{"d_model": 128, "activation": "squared_relu", "norm": "rmsnorm", "rope_fraction": 0.5, "tie_embeddings": false, "beta1": 0.9, "beta2": 0.99, "final_lr_fraction": 0.05, "dataset": "wikipedia_en"}
Each number is 128 + 24 x the weight over its row's rms, rounded and kept within 0 to 255. Layers, rows and columns count from 0. Numbers have three digits each. The size before them is the row's rms in percent of the matrix's.

# down: layer 16 MLP down (transposed), 768x128, rms 0.0703, rows 73-172, columns 0-63
# up: layer 16 MLP up, 768x128, rms 0.0722, rows 74-173, columns 0-63
down73 095:133130144128160131157114062149154144127102147116139096108097163145168147080101142120121120152117138146095133136134076115174132141122093117132198115142131112117156150106124157141135112126137141
up74 091:104112149093124106135106128113103113137157132138144119109120099133154186139062135105158166141149094126120158150143132112123119126147151118137128110104140118081114095153136109156143111161157138
down74 092:149124124154147134112139125146119134138094119117137119141112150093091104133125095120129102126141176158153114204104123122173103126109143126120172126153140121130130154133086159139091142124131122
up75 093:130129146115153120126154125137155130124109083117149114107134110132153166150109169145137117094148099137117146133108140152100119159116163062133127111110125161137094162119130140163116118132115111
down75 095:133150132130108105138119157121166121098154137095097145099139162121186174125122093122118142128059144155119118155137119108166150184129148134154134096136137139091133119135140095136177086152123143
up76 102:124123128147109120137089155113117118170113107159151083110091137162079168158096112101108144096110140123150156122106109133134150166129102143127121101131117156121126158168119129141105129157168123
down76 102:129197125163123092160117169129132135108115163136073163144119103167155134145067112074107141138136163097115094115153140162114173168123129113159117080115132131124154164159148116083134122107144154
up77 101:144137155153138104112110148150079122115129108149168131101122146126109120157135143095174137130146103154108123100131104083106138157126123102102127128181113166112087124187122157112125101175124151
down77 098:110096123145158130127079171122100094147094168131150157096155182130155122113133057129139102141110101116133157143104124123135120152150144165113130147139107138108150127165128081116111098096142137
up78 082:127119140110110078084120120168130136156114120105121095101137093097119146136115109112122088164093158120140197112158133104136136141123138129108119085147138145108131129151121139161126134134062122
down78 086:107131102096193144117124078130140108160161127118163090121155141153141087162136098143136137141110104158130123109116123134124101136112100101110143134157159123147113129145112128132107122181104127
up79 093:133121128092155137149109110155131121128102139121141153139155087145089117159090115117133146114126123116123112125127153119126079118129135108118144117145171067137145166120116097126106132146127134
down79 095:123148176133142104153125114133114135123145109133134118135113155104155123124114117150121129124160107163126106127173086143150114147107103094153152101095110128191117088158191142061163144118091141
up80 105:099131158105153085131141115189125161161162087181113111120131126209138153143095153122109106096117133125115151116120162124088131131112170136174108131116129132089090127129142124148122140122151091
down80 104:103132128101123183138108126103134124139174133122126172140084145116136133122128118090105126133127113104121120147155087122143117116105201156143127101107098127103105159139089135124136137138145113
up81 090:100105076128109116136104131152107143150105121116170141145122136165113097161107157129187159091085139119159123124123152097110134149126162114058103151100113150119115138198146121073125140127128155
down81 092:126158141126186139114100141105098108138064202087103144121108094150141170137114100145130095127114175090136142117137138141162126098139123148118123143124142139153135138101112088130170149103102127
up82 093:120106134139154133111114141120126120134131076155148114125157130135124094156108124088173146098121123158137149151139136108069105157104120080097138114138109148150126115155095156095101146147097144
down82 097:123149136113118127146089121096104124130143118097141112124148132082112128074127104071090152113100109151127100136150108160126123135152136138116119136111138107170098090109110128128131143108065109
up83 092:083143162114156091156124131127101116115140147122131133147162120140120121154107189092144143131141124146111144147117126084079119164103131117099119137144156126142091141124108133114158117167100127
down83 090:133106165103154063171120127170131115133146129132111119149122178170144136135120129135149122123131134113130130156141157099138117145149160097121121135122113101145084072150105114123129169149138128
up84 111:089157138111122148153156094102138146172128187191129112155146105165126144117110100150110148142109120158146131113130113133114121145112155125125108115152111144130157146121135142117128133114164143
down84 107:040082167159115161112152124125113121126154121108149131115113097152099147109150132116119124103118115143083067115089134154136096098125149146170151116116102114158106121150162116163111140104130134
up85 096:117109119130162095133133099133123122129108154131146084153126113136142135089119147122149152131131111125119141146103119158124116151125151135127158105131112108139129141147144153140113175121138142
down85 092:157111143119083092146117113142146108124095147155120146109113099137141134100094140102164150119149106144113151149112171176116161153113153143116137122104138140114176086115169108125109081123137166
up86 093:132107120098128079146135116128121131103134128146118146128121154128113113190145154147146172097150111125172149109109114165087154162132117143133115131143161157127094131120136122122101145145114111
down86 092:135151071123157162140091128136130127120100114108115162134137138163134138119124126152133083134130136090094109154116124139121141129115118130161091127147143082099145090098102115134093138114111141
up87 120:070108152147113137118118114183141145127151127130150114095116118111150167186084128147134144132136133159125143129114138080092138149110143097175094110097128165109112167148117120107148097124166157
down87 116:133162153173161084084113118139200138099129113139091156119151144141168150163103123153110154130114134153092131147102120096141120100139087166143107131124112184131105104126108134127138141128138128
up88 104:113136124123105149168144093146080108142130116159124132127188118119149142151121128154156120115135116142145105115124078166123111147130126122092094170119148163126138151169120132148127104144169141
down88 099:140189134130117141152153097101097111151123155152126153182120083147167137115110092088112115096122117158107105100112135147121113107156136149141187107123156177150124093125131137159164129136139134
up89 090:122123155091113117082164142195139156125137113120109134119123113133110137127087101083155121125155120143146122147113133156125154148137138149141130120124134105132110125143164095084135144128146075
down89 093:105133159131133122146057117080128146154157151124106151147114115103125154154112156137163137123121137099110181196143125104130110117144136125105141135114135158095158175180119140141100127120132125
up90 105:090147130115087116185138146170092132141098132141129102132141086138126168122123126104108165139146140168114103142134141135135147174131121083159098111103121110142136122126157131104089148151144109
down90 113:110122119112147145146143094105083137115119093128127099123137130179123124144088150159130152093118177147140117165105148098111146162165150114109089150059151138128131150080125091081146114105123118
up91 094:138091151129146101117128114139155137132131112170179128164098128132148151145089172117138151156083103143122105123129115104088116142119114096127173106106079138085147150181116139109134125156107196
down91 092:161147107078134123155138100110109133099077156102099093151157092124116140112137127155077137135122097121138109169109182198174139138144127128101156126155143087148147155100126109110133113109114113
up92 096:142184060135102142173143083123126124152108108127149121120158148163136139110129114139134169150097101166121124099129095138112128146113177097074111099152126104089138113099126134153107126162131111
down92 096:110136099143130137101141114136116095109116134110142136107115152116136122147152140080131135082169109126114104120158097131145074123126164097123139136116119149127119166131098185149130108158195102
up93 096:106145112109107090125136142136137097135149139142133126102127113123097118126096116092124135081068114125119134083092136128131118146128140161112109139158188137095119112113146134113103143148118118
down93 101:120081104100139132107146085108119146119099117140099139123125100101129133166122182130087125131124107115115133180104132118107161092135096116176128157120113106104143119111158111128122085087102139
up94 093:088129065138112150163115115104148175137106134123122132095165106169099136131126174147110121106115100139113108089121132119144134148118113107104139109122113126124157131130110118140152122191116137
down94 093:185131110127114135119145149105170156137099175166164125102147123125134086116116150115110128099144119131146123113124110143128110149135132120105169111147120147064142095164134152140158169096110158
up95 106:166152101071128123170140100135137143092114117128140119128150129162125110101137132128159154152102087128165091141087150115124150105111116148139102127125070145113119156114131174108120144157120088
down95 109:124122147115148113142135161112126106119070147185096161138081122124115133144124117139158137154111106124080134134103077104120148107107160127176158117144175148101136109072155149101129135154092139
up96 093:149090081112107150191110100140113127121159110149161092129096130142107112174105132078099156152137104132118119102089172115134097132089130166112127131131130140111136152137095092160114141120108128
down96 096:139133110108134155125082152155160167088176101144114120110172159151120093141131124111114148106142136125174112110155084110099110127126123175129106129120109102135103177112125159180107146121150125
up97 095:117103152088133127117096116127124149092087102132150112125112119099105130126120157104160154089096104116146127106133124119128190142102152147160101133091136098119079183168133108133105192162156150
down97 100:127070105105122128098146093142128129090139143152164112142141128060113129165123119091103168146098097077122108143130127156179104092136151151144134127120161128138125133131137078159150162112096156
up98 093:147104148146155120124133084118156133113124142131127140143124125134136190129092105122122127084112097120120142133105117131142139167127159143107144093168097149149103158107174116091149121089165118
down98 095:112136126126089122131124177120155094139103134138168085123105115096110119070113117159120141141124144164112082097124143112106117118125184119136148122121166137116117139184087162169146152124095128
up99 101:130094113083096153156098125137113144132126056183159133139111120131112138150126107121140128102138094161109146129155137131080184137109153103118147122112172151111111138111136136150116127110141162
down99 104:102116150178099169153085160128131088143136116115097130145122145137127138145132138123102137135123165186099106138147111124080157113144146137129143149115154151111130152148136095114105185140125137
up100 090:121139111113151178159125151117126119147133155156130148142136169121125104141107151125117117151108102110138089118130124133127165180113140128102138145121127144113116135102161149107102112124181110
down100 093:127140128117091083123088162137125136142135135105130090137074143132124117125118171174099151117117128121124091139180107148095164096167151117141154099116185133085128159176127136103111147201171145
up101 095:123149162113107106153113143115135126110128116157141148164156102146135115125123131104158107120088091143116112119144093156139166121172158154117094101130142137130122135142134113114111119162144156
down101 095:129138138113122096088153157111135148145168107112140141138114137117085161144097141161161148155131129168153136132103124112131105155125154094142175092111170121108165094129109131129154127140142131
up102 110:138145112095161104117138117149131112147096133147156115142132147122166141118114121143142121119097109121146118113139163156103107145093166114065149108148109126117104114136171150087123141179142158
down102 101:154170127104126136151114135129110153160111094125121115165074164088157107134141118119096103124140147106104130100167132139147145151100116104128124130159122145119093144076149141124109133119169138
up103 097:142099139127120096129132132156120166108131092135119102131137139141111127116077141132123174149138116165145140130147119149107163124115117132151107139122129086094140159147132133144122201151120106
down103 093:154172144150138165124152118115156092133147097138101178110091099162137145121113160129091120126146107091141132159138129118166140153145112182092078108136125115107182125134144117131116112097146137
up104 090:106098098139095146101082107133147130191125132111141122143163117127153150150128130146168099132147145164148103126124141098107163120137137136154108142119100153138105146156084128095128109113136125
down104 095:129159130134140148134128119125128108129116131131154111110128137116119124088123174132115126123115138142154110171108126106152131102117146125128094094135145136160108151125135131115125126131150126
up105 107:154100145100088117139085142168114121145132074140149123183122085119156134125119151086144157146144116173167143123111124110131161099119116141127136158113123136084131136143136131108070160185137092
down105 110:133123095116124148098138121158137111120130143147093171142152080149148119142149061106129131119089111113132124114108167108127126101152150126122151124126141130155135123157111137085107140149107132
up106 089:130123115107119158099107106118130139174143101136147128130168099117128108122119119149123150100137092168128096149168162082131173121110126131111130075144177098139141155116128108085106124091141125
down106 085:113147150158119159146128181135108116116117112129099113106123120152139150119168097099153112157122077120146153119107127164164131135111102106120111142121123108151144113137086153160105159123165126
up107 081:136101165107145112123091125112119114110117132147142151099122117112104139135142181095156111109133091119145144082159113120122135140134189118089126171160103169128103132167196172147089117149141123
down107 087:191101107158149098125123124144153104132128126107135112126115145150133114141163120129159147100111127113117102126133144093133110105120140135115100138137142158116126121170164115109096143117146145
up108 093:120131149167096143138119150124110153152135148109141140096140137144160175132116141134162157126140080136140177090105090129133181171116144136126127121137125144128137113104133108119132164150094099
down108 100:152131109082131121092124124141148124089102097120141118134099147123141137092122154143099140149069130100086109078152114080134135113149155138156127161146181121190079139168087140102155134141173158
up109 112:080131106137137127181136130142140125155129135128117114158160136205142096165121142158132166097104077156125093104110128122087151165102154131123104161141131108134133118143140148128090148160126114
down109 108:100080136094151126153159137098137157130136116099101158134141138111139127177130124131116137151066153105124107096112164127106138130185146185155131145147133132128121136136103123102113100138095123
up110 099:097096133118109113152138118127101114106152089113167135140162109133136124168137130099158152118127139100148127105131135107102149129097125116113122122163095116102117134147116122124127124132108093
down110 095:116145107111112145131121161126116110107119139152137108127131100150144161141162153082154128166146145057130151131101137115143114106100121120103108140135135124154123104100101156102107166144174089
up111 101:079122082128104136141112111139110173138109118113134117141147103137145155149100149099128113140140141120106148132165166072144134132130182153156078141147135164087114134099130155130102101172158156
down111 106:138127182180129108134120169136133104139097126160101125133090117117111115140125105096130157130129116145133171183115130155124102135142143115116128094128126140119110146133090099146111130126135081
up112 107:152137124092123095127111129186122185111124148159128133117132137116119157172112123154107181078136101153161137109124145146062154124128138115129137134148157153094123119139126130182080148119116119
down112 114:193129115134134172112105095086128071146158099128147142144100105117101120112151142100094144119111115087071130123138070165097146150131135147133144120133131112093115127109132115110113168108120165
up113 100:111149154128110103104089185119157106157126090112143096167105121113109115139106120135116133166138089167085142114138108121114130134087155105164105079132138136140143128128103120160076141142117123
down113 107:149096110064108117180135087094123156121149144114119123154134111128126138148103149144114128138143116078108133137121132121126150107109091142125157099162145114129143168081139131114032130137130134
up114 102:135104134116170139150129111143133125109146137158150114157163131136118171145134146134124160083091104135132119099132122121116147174146105090104145133146113116114122119208106121119150118161177137
down114 101:119100142108152110139141159132143157114131121111161121129087107157120107104130134140118098116128108101127131126089128147138124109159124137136101131112123116135124138113166092138103121119102147
up115 102:133130096160149157107131090137132110182130110169144099115108103138112140127100119135191161094135080129131105114133094127097126195126110122107148130145125148102121133134127148135124171110129151
down115 097:158139088088117120108159126112130162118122158099107152149175120123123103151130133099167164136130150082144102134152126134095148126173124109139086154112124133156110120129152118078125120112128206
up116 100:132106103149135141111129119150145119119109100144137099124137126131123172127131155159157108123096109123098132088146174080152143133155116146083104147128160167149108194129154098133106108121131120
down116 096:103179172162155152148133089120137088082141143147089188100139162118144152139141114141122142127159110101096114129125150120127131122104119149140131175181138119137119123090154129137100114115090172
up117 086:101181117080159120120102091125071149149073127138160103121166111124127104148141138132137099134146129134150118141123176109134133107141150147135121153099143138140094170104110140118123118139144152
down117 087:115157072118135156147125124129141144106098140115119100130127114104152136138151141139119077147123094087106161127146153131130132104124130142123102152101127133142089114086117107142071093137093153
up118 086:113115171144138124140058130129126123109128101116120133116148132125185169163104107070130136132124094130141131136114114162129147166144126136097102083147128152114119111153139071088150123173137097
down118 089:127166154145168118126148133141093172116128112134134130120123153080115128141050132114122115117134118129166153139089153114138130102127134082125178120103119142141136121123088115160086105127146098
up119 113:126113107106102119104143073103112108150143133154138113116122116171132142115100142142146164142148124163140129113077162161116101117118153116130113115127113162156130117118155104110131142128099136
down119 106:149107157169135159121157133094141151161149112126105135138143132097131116117136068151163096130149126117151114163129141136129134143118166126173095111162105144113124080085140126150173132154142169
up120 099:129139123166096138187103143146094162124119096149126147087137121128115122143135127149135123100112143156126152145161178110096124121088144125094137109099118097161116171172143107149099165117117146
down120 100:102121108167097122101155101122102144127163104151120172138122075093118142125135155159124132110106177153110128121099131148115087112098130131125102128096099127148168149102155139131130139110100165
up121 098:121128145158137130118137112140157126152111153162176087122132106121114164090128150150152163116129104120126137139142200120107118133086118111090137126126149129093120158145131146098118149119108131
down121 094:113144115112113112133140147156155096119111121144125167119137146086164131110125098143140120113123138095126113195125160109145157128135117129112143110138123142179119088102110119146103118087126157
up122 078:144141080139151163155121131143144116137129114083167118166164119156120134113122131136180134180113087135148137110144136130112123104123181128143109109139171123127144137156117150116106138135146127
down122 079:116145107148116111106115118111136108107144099117106103128102117162085113102103120115127145110110096138084127170138129123143147127107137170125172121150131125151131127096136115106123158148070144
up123 105:121090154133098157157115104116132134189127105098160093116124088159111106116097140123155106077097123131136091128113067122135167166082150157147138140114120136143096124119104134064134147170164089
down123 105:131117097107123118145103090131104123167080111150139124102209096118153134103119158115149142116132138090187124126122124131138143099085158146144108160160136148116105117137114122137060142183129107
up124 114:106125124093126117110164131138107135134113109120161116117124147195133119161089156110160111147130132164163142139095103125102105193085142101142094107151117152120147124104126178125109147147112116
down124 116:168168089116140134097117097100127133136144092097136122107110132110146088123170146111128172128123164152107157149089120153104154140115111130160152148084164133137130143120142089126116121129106111
up125 104:118118113137124138107135103131138116135095118109146122127138140164125132111067156131143153145119141110168118109066124118121169141127111155133068149129130135136144173156163171119123099103108121
down125 104:130139146142108169102085109174104086141140134171108148112133119145103118111096132101120155112112111108130112174178125128114109118091112114123097142150121148127135089102171140115053118149108145
up126 101:107138101120098122163104098126127126112118098116141124107153084118144154141104135096131119145112112142086059126106144153123130124099121132136135130142109106154099144112083172134073167135124157
down126 102:134130078127095184112149137130140128116119151101131119151115129075090114111115108128147096093123129122141079078142112113110123121152122167124132116129086109133149109124128115122116150131101132
up127 113:136096118128104135138107107172109133100115133115145131120143117137154140136107162104145136151118106166095141099129179065125131166102116118142127120138125119116145157160137161142102164152136142
down127 106:122185159106130157125130167122128155078156089164102090115157134088132105120112112108157121108134180133083098143147139124111087150121115109087155151105128122144137131112158135101120176153123115
up128 092:157102115130123156158152143133133109111106132146132097185123135194129111147107129113161164130109116124103102095088061149109112147133096140147116072142125114129151119130156150173156136116101149
down128 092:104130118156132105082163134138137123137076136118175116113160096074146140127064134115169118114159107107157149109136175064118137104133140093121132157129112156158092113103098146094104115176149140
up129 090:100138074160146125169130111157118179160143133115132114091154140111110150134102181117168101113148124125147118144128164105094157096134128110102109076132141182098140147133104131112130136162110109
down129 095:104140090146109096130127163127126130135164122111143128170094149129111119123120151134165093138138110113135134167129136101145118108143166053146126120126134150110084161160088168126149101148175139
up130 115:120148122142132132118115111116109104139089119132121122130147141120146173112082133101106146149084116153131129123118124160089103114093134132139091094166160187147107128160130141085102140165110100
down130 110:129148128118149150118120089160109081121142123119109154164150121124162117108131128153139144099132138127147096103131115076101123124090157108125125106127138153123138146145135142136122112149178123
up131 108:154133111093091148105129143155149117138114122125139081158157104191114145145120175108134121149111129105128155071127133124131134129120175138145100132163113151128121143137091154135096133156147133
down131 106:132121096145088137161100148106119109158128147118067117098073166131118112110133123142141112120119093147117135170068110108063124134141154166115125098139129135097151099145136145188110116149143144
up132 102:129164128107136138124129114087145161113145089184178090116147160147059151150131136173128108069123074142127112106115109142108114111145125136108135153119113134116149161144130093135130113139163097
down132 101:139123115170136173118099122136131134123145115120155175127165125132105089103132087062142108171115122128134099102088125109112116114161114120165066164136161138093148162135133113116164121147112139
up133 097:120148114096116171120133092154139148186122116094122099127140077129146153177122134144148101132140112126087120123139188109137108134112132124142094142115107130129160163090101176113108131132135126
down133 093:163115110120150160145115113119134154151142157117084167121143153111114132117127132122109081125156177178113099115130113150145112127155098166146126108154168143077115153145092143088151128126138138
up134 099:150146115087128126129116093164145128181102149125137129138110131149136079127058149132116116098158108126101174105115105151101176154135121127101061147113133170101079098143170125115111148104137111
down134 099:166146120122122148124172115141113089129115151148115134131159140072119116159172087125115151107119160107165142127102181120108098124130101110191125141139148095174160148127106113143121150113105122
up135 085:133139124077124166161156095123125127165131137096122130104134144112098130148113129115136113122137130119153073125111107135086153149122172156114096135138088169102077147142124110194119121155120107
down135 089:123131140095109156152174143077086158096160129155125133097125153119109145133119115102163117153133192080113093154126172153158152103128116093147128119138130123147126107139125138127097156120143105
up136 094:111135119098122105114127155121121152122149065197140112140129133125155116152098126165142109124102101131094117121134117179134134121095111130097143129140167155112146144125148119120129121152111107
down136 098:094132130134123168088114163153145139111140148135116142125126117107128141129122144126145112163157162153149143142090172135139127124117140164186186172142119135150173142106126113123158099161098135
up137 101:152108153132122133097110120133157122128132159126138095125122119153149166170114163145140131101111126137151164069100130073083179145118149122134137146154104117108144150138157163088115104124139118
down137 106:141147111092134116148143103137110159152166115172103102115169097100165165141121116143110126159140174107113110118160106092127150116145120160159148083128105150125153200129099095113117151096144157
up138 098:115134132106128168124072123168071131159119098161129142150106096165135099110133130123149120109137116142123137137105129167095158161136160151143092135167161129075156147150154113144106137165127124
down138 102:131160155150117140136124148094079122095129140167145172149111189153132119117088115125122147126105097114127154115116176117150138110113103125111159112109105119138114143140104162131131124135153117
up139 107:144113133091125101152083088156055146144113143120102130139147089112109158137102165082114179153109125162131118125099153113112138128124127104145064126119109093130153123128114113141143144150130109
down139 107:100160114157131122162152137113100138151152133139118148126093171132101106102101173105135146112135139131124146113133125107147105190095120116152101143145138117129104104139108097132111135128111128
up140 077:151160113121121077135083113144141134146125102157146144129138114127156135116118107129159150071139106124118152078110176111139152148128140090113139133156156132156126157199149133114094097174144142
down140 082:149130159112158157130156128135108149085105126104091107167082145127107135119106090125140072166139174085130120131134095122144142120138109131123072153127109114127108136087110149155120150088100128
up141 098:120129166091119092092120127124128111116134153159144090127137079136134132092106141096158132124121097116160119130150168106129107120095111134126147113135169131113185101140167182128088145109107124
down141 097:113107113115118117117182121142117122119134133120133144106128106182149120138112102115177149136157123100137162161144123140109127176137107093087154089172123137119177073116103171127107107119132131
up142 113:125094145099127142145133130125099128145117129120090133105108119157144142122104152170127167132121129147168116124088120136101128145120165099141144121119157105083163152118117135103116105106127084
down142 111:122091136125100122158084157122131142117092132091140121105165096103077129096123138136129121112120146113115118119113126155110152144130081142160186124147085081187124077142146132132119103148129156
up143 107:089139100099089153139104083142073168151071099123137082128158135132137120164144144138132137162161118128144108136123160135143128113106140107149115158139109135100113171115085158101119138131133132
down143 106:143127091151126154106076179165119120094106119075145146137139099145136123145147135139140118152123138106116131171088161115140106077093096122109143139142142143140138141115124094167112142097122158
up144 107:102118122134133107117072134123128120160116121148145144149166138136112130145128103129148115148164102156146157110149126130056135143106124066115120134136138136121088121124111101124118095108152133
down144 105:129138101121111140132143116111148132088153125111115113098165140115105128078144144149149131160144052101128157103135143125137153093130099147159090121190139152141153095110133132167134149123088102
up145 112:142167104132137146180144101141099166125103090116167117100126136160122154156093111089143136118136080156131110123147096118120156141114151111139150117114142151137149147127123111105111147155123169
down145 108:125163161089098127151115191108130114132129137111158154111153128108137113105096089112108101118128152121124129174106139118149151132126099130118172124112114085115119110154131168113093125156152115
up146 101:150118112118129139122155115161080134160127166151154116140137136093158120128129211141152139150140108174101072106107085136133129144154131148137078105148136156146152163141128157146126145132088116
down146 103:108145100127158163163163110178092095115177094139128109135150122138108116102152135144124141160086163104151132134165145133095146094119129146137171116110119071119096108108157109137151109104129128
up147 098:135139120120113143125139062134124133153127131145176137156159135142133157128112162126146112141124143131177110107099101125130108118101187109075143162150132110108157170135113182106104139152101144
down147 095:152126136141165150114116124135139120081115145119104160144115082099154164153160093177095088136163127121133127153127087166143104148130129116149126163146138101136165155138116120150159082124160176
up148 113:074091146100091115127113153107077147107152113146149140134159156146115128120115135123153156135147093218173139124104122081092174161097129097147129163147126099168086131127128108116133123138156106
down148 112:169136150100108172116132125078140147159130139158156132106123152148115123135094161133158149118126184132101129124060154101136123118122108118107102137126106109142071124134154151137144097162129115
up149 099:110066105119120146123117103183117140155126135163122123093152129164134122162139149154134113118115102171094078110112126147113113146104132116095142094168154157117109127122136140132146145144105089
down149 099:146107172118069139128122173123092136125177126128159138153156168124116085134166128136145163112154111151081130106113101154125152111133128185148149132142111135115157182124140107113138118144173122
up150 100:144171163113103137155104113126125126122130099110158133141183126182117110133133141155107119076146126126139151099104109134108110172115111093106111130118112159125103123161120101101134120156173117
down150 101:115151163104147162122128140143092136096159163102139147153139140127086090125143133117150116148097155120128147132098119144146151130119094155098082114134109154068120100119109129131112137140136163
up151 108:139163084127111107124117090124116123147143149151144098121159142162138151117127175132125171107084096172160110113123119164085150163131156110133106152112167093080138116127142137099112174171114118
down151 104:113121162139142120136175126137152113141125152100148114163103111132156111133137148130161144100141116087130108145112156159136128124077118148137106110093126156155154099171127140101088130133141088
up152 126:132153114123131133140109102120139138169133158124177091138158139178127123124129177141153148119146089166121120105114133143075157165128126128087117135145109079140117134113119183141092156145158128
down152 123:139154088094146152094123146119161119109084140100135166135103106135114134120087145118119158142137151101096133151143083174114109151123115143094144113115146134134154118139102143102108119106119156
up153 128:127125146099113130105149132119139118146093128178136080160130157135153132136109145138144159099115097175137099120140126131101144124080113141116098112176187129127157125181142149094116165144123138
down153 116:108106122093141147164128135186162132087103158110096158123115122061102136105096178128113111102150125139143110092151112126174085169134128162141144153131141112071119121145163106143111136127136112
up154 118:137157118101098088103098115129123136168102084173140147138111125126143122138091146124154112144139094130138098109124107112126136126106185084108142134191190170110119112146145150081090120127144136
down154 117:103081120140108099112114135132144122145130132140131115148065188129115138113084097175152134137118124159169156118104139125082154108143156130120069121097105124123112142152099129119147131144146110
up155 095:157114119130109148145130123152165129093110104131103126151138144120136148121105119153150100152123095156153151132136149118110162143134140127131120085146106157120105148126186139086122130133160082
down155 094:128177107120127142140120140111145113159160099111139142136100131122163161113133081108111099098128128125081110098123143141186112142112103146163116140105133111135106139136130070180129162147117130
up156 099:126100119117125114116096125117141078100135123170072125154146119114083167187106150111132145129149137161154152121109115109094137146098157122090109120112101132098122161121098110096134164166126121
down156 100:126128110150128142116122130134112120140107169117112121169110108117133163165149087135147156102119152091125172144120183139121138132067137104099146121168157110142164101166123134129145156129146110
up157 104:114134124101114160124103116133100089139135121175145102176152144166169124124138090150127124127159114132123121130129165158100138141107127089127126145128149113095158173141161180116131138142165141
down157 101:100144105118118099122104092139116117124183129104172092091139140120156119141142121101142131126153155112133139170111139150148132106148111110125152183118139091108139142132131111153077126128106110
up158 086:128124132092123133079146135152132138131097112093140078115163102126133121102150148132184130118122078148114096136144147118124154110115117163084136150132117142127193183128170173098092143093107131
down158 093:105131136135125174101154116074103118158131126145154107127154156104139113101145122098093126120105099145110181146173125143119113109162099095140172134109145109128165146114129147074082158120114121
up159 100:111089128122132139135127118173152146123091123136125080127164122156125104156117143129137135147148137150179108129102124126093179117129160119133132126116142164132080133106124173160130143161143133
down159 097:135119126126152143111096112117156133076108162118132159129151129136127138118113122109172107135104130171128129138090100121137145109127204099121143137141076131139159174098168098089167140141111124
up160 090:100137134125114101155121112102094158092163120154134106145143135095144136119136129116194144108145129146117105107108161155134140093138107136102130117113172170081145171138093137111116145170118145
down160 089:137159123138125152096163101122118111104152157142128109114102124117125139119154126128159103143147118149160115088130110150155103160169155102144154143139159139140146152134089154103146109152115189
up161 086:130097120127117106122057131180086131099108116151111106109157102119140140172127194102149156147137148134151144125090185100125137153083179117181097162125133123098132150116126098161096099130180100
down161 088:122116108129159155139133169135138116088113146120114119126136139087156120131165128088137179147133209083149105172108141115167117093136145133147156119146126106113149093098128128187146139126126167
up162 096:101074133094131151104105107135135161137105107189138109101200157142086127133131113124139131103131109190136121160133112153132149141101113114138097130162173111167115135157143123145136134135147147
down162 099:124108121071157173099114123152101130156108134136113127128126158127129126129171167110124091156132108136114094168126117139128161135129105105162103118184147133167155115105163134147146128112144155
up163 107:131125136097124148126142136156110114104136121117125101168157146141156118124117133129180132107141123131171156107113152110130166161123112129126117082149108111142119163139169099102100149131139138
down163 108:137159153104109151139113141090124114146161129125141103146181147108128124132115153080106191130096117133071132148114081143133122140123117100138145157108124097119131069133157125097119137125105118
up164 111:099159103133162125108113125129137163149153138119116134147153160151150136146117146116123147117146112131108157102068133133104138149115142120113135098123136178138100164175119129151132114101133123
down164 107:109163091157121117120158110126124117173157164153102185146122131098114141128139103092081107123117095141101175155156116159122102145135130133129127146135150092143081105078103130149116124086132123
up165 099:120125138112120138126085148132132128119155099142118102119110114140131147142127159123125148150090118149120074119102168129131071121144142139130143134124068108140153149117167091107143126115112084
down165 101:145162104145136107077104126093129134153099168161130136125177151141122113105111126095121127160097111129126140116136136089098129155114105162168132103105106111110113136065133119135126107130168149
up166 116:126115143093153184138078143146100172113117095171130125149123111135135149135124135109137161106127133164132098099099173089121158133141170162157129110109111117131122153148110153150098162111128144
down166 117:136138159142097108162118129103110136124118150105134112133143150127142144117125128092151126131161149120113117178157082122092134112192113125122153166116158180134133116156079154120130111138101173
up167 102:104079158143118126106128142179064142154138146138132130124121110172139147164091088110142117101081124134165129119115141123073129155120151140153136137203138130143117123110131135094114143146116130
down167 104:113117125101110130140135094108122104129202131151137155166105136145133136136107082130158123129080120143169151116132122137149139088138137100106183142115094143130119075136146164136095125085102133
up168 108:079106130096076105132100100104096162145146122169130162131170102115108157126100144100134164127143132159163115114151151078093173139139136103162096132104108142142104133165150116124117091147118083
down168 107:150137174100102152165119109114125149117153128134124152153123109076126108109154129063158161116120170084118130141109119118137132086123081152128124157109128113129161100168205132111147104130136094
up169 122:105140100130098093154139114141089148182117090154117095173160156134115111109131179086122149179083127165163127118115094128088175128112148133118125112139106117134127122138131162135113114173124146
down169 124:162100159115115142147153149095094142137144121090090109141128147121102082156086120105148165175130165143123115117136162149153112151183149131130097145132100140163149087087098121117067150128122114
up170 103:121165120101105162113139074126118164141113114106162149111128072096120160126125136134153140115130060124117115093126109108160127112139130118125132099171138113124152135135120147105101126151143117
down170 099:116105126161094104112139143121140072080153118081103112158125103113109093109137115118135079169132108054143116120146128152142124119112135091121113131127158141122149102096111149122128060131122110
up171 114:133150139147118113166152141140125136172126135115113140146162104148120112151080176127108125132138108178128123117091101129115145134154114136139086123105134152113089125106150129143140128126143121
down171 111:121146166124123184144128124087173145119162119119120110154175177155143152120148099106119100145148143113134132122110158113147117106136141147127149135082175126187127106096125071117137093172095103
up172 110:137112105109119113139071093123072102117116096152140111181141144151160132148127141143120146132129117162169146066132106134115138152136162182086124145128153106119133117122111138108107125118143147
down172 100:119133124159111127131053105129140112134112156122137179133096102118110162118148137101106137105165144127080087141138172142113141142156085141149137178134127139128117122140111135136148124131145109
up173 108:157109128100163112116142158133165149144108123166125118155161151104114163150136123142165158083127120138134141132103122141101124184117106112117126138146117149125109133176136118123055128122182169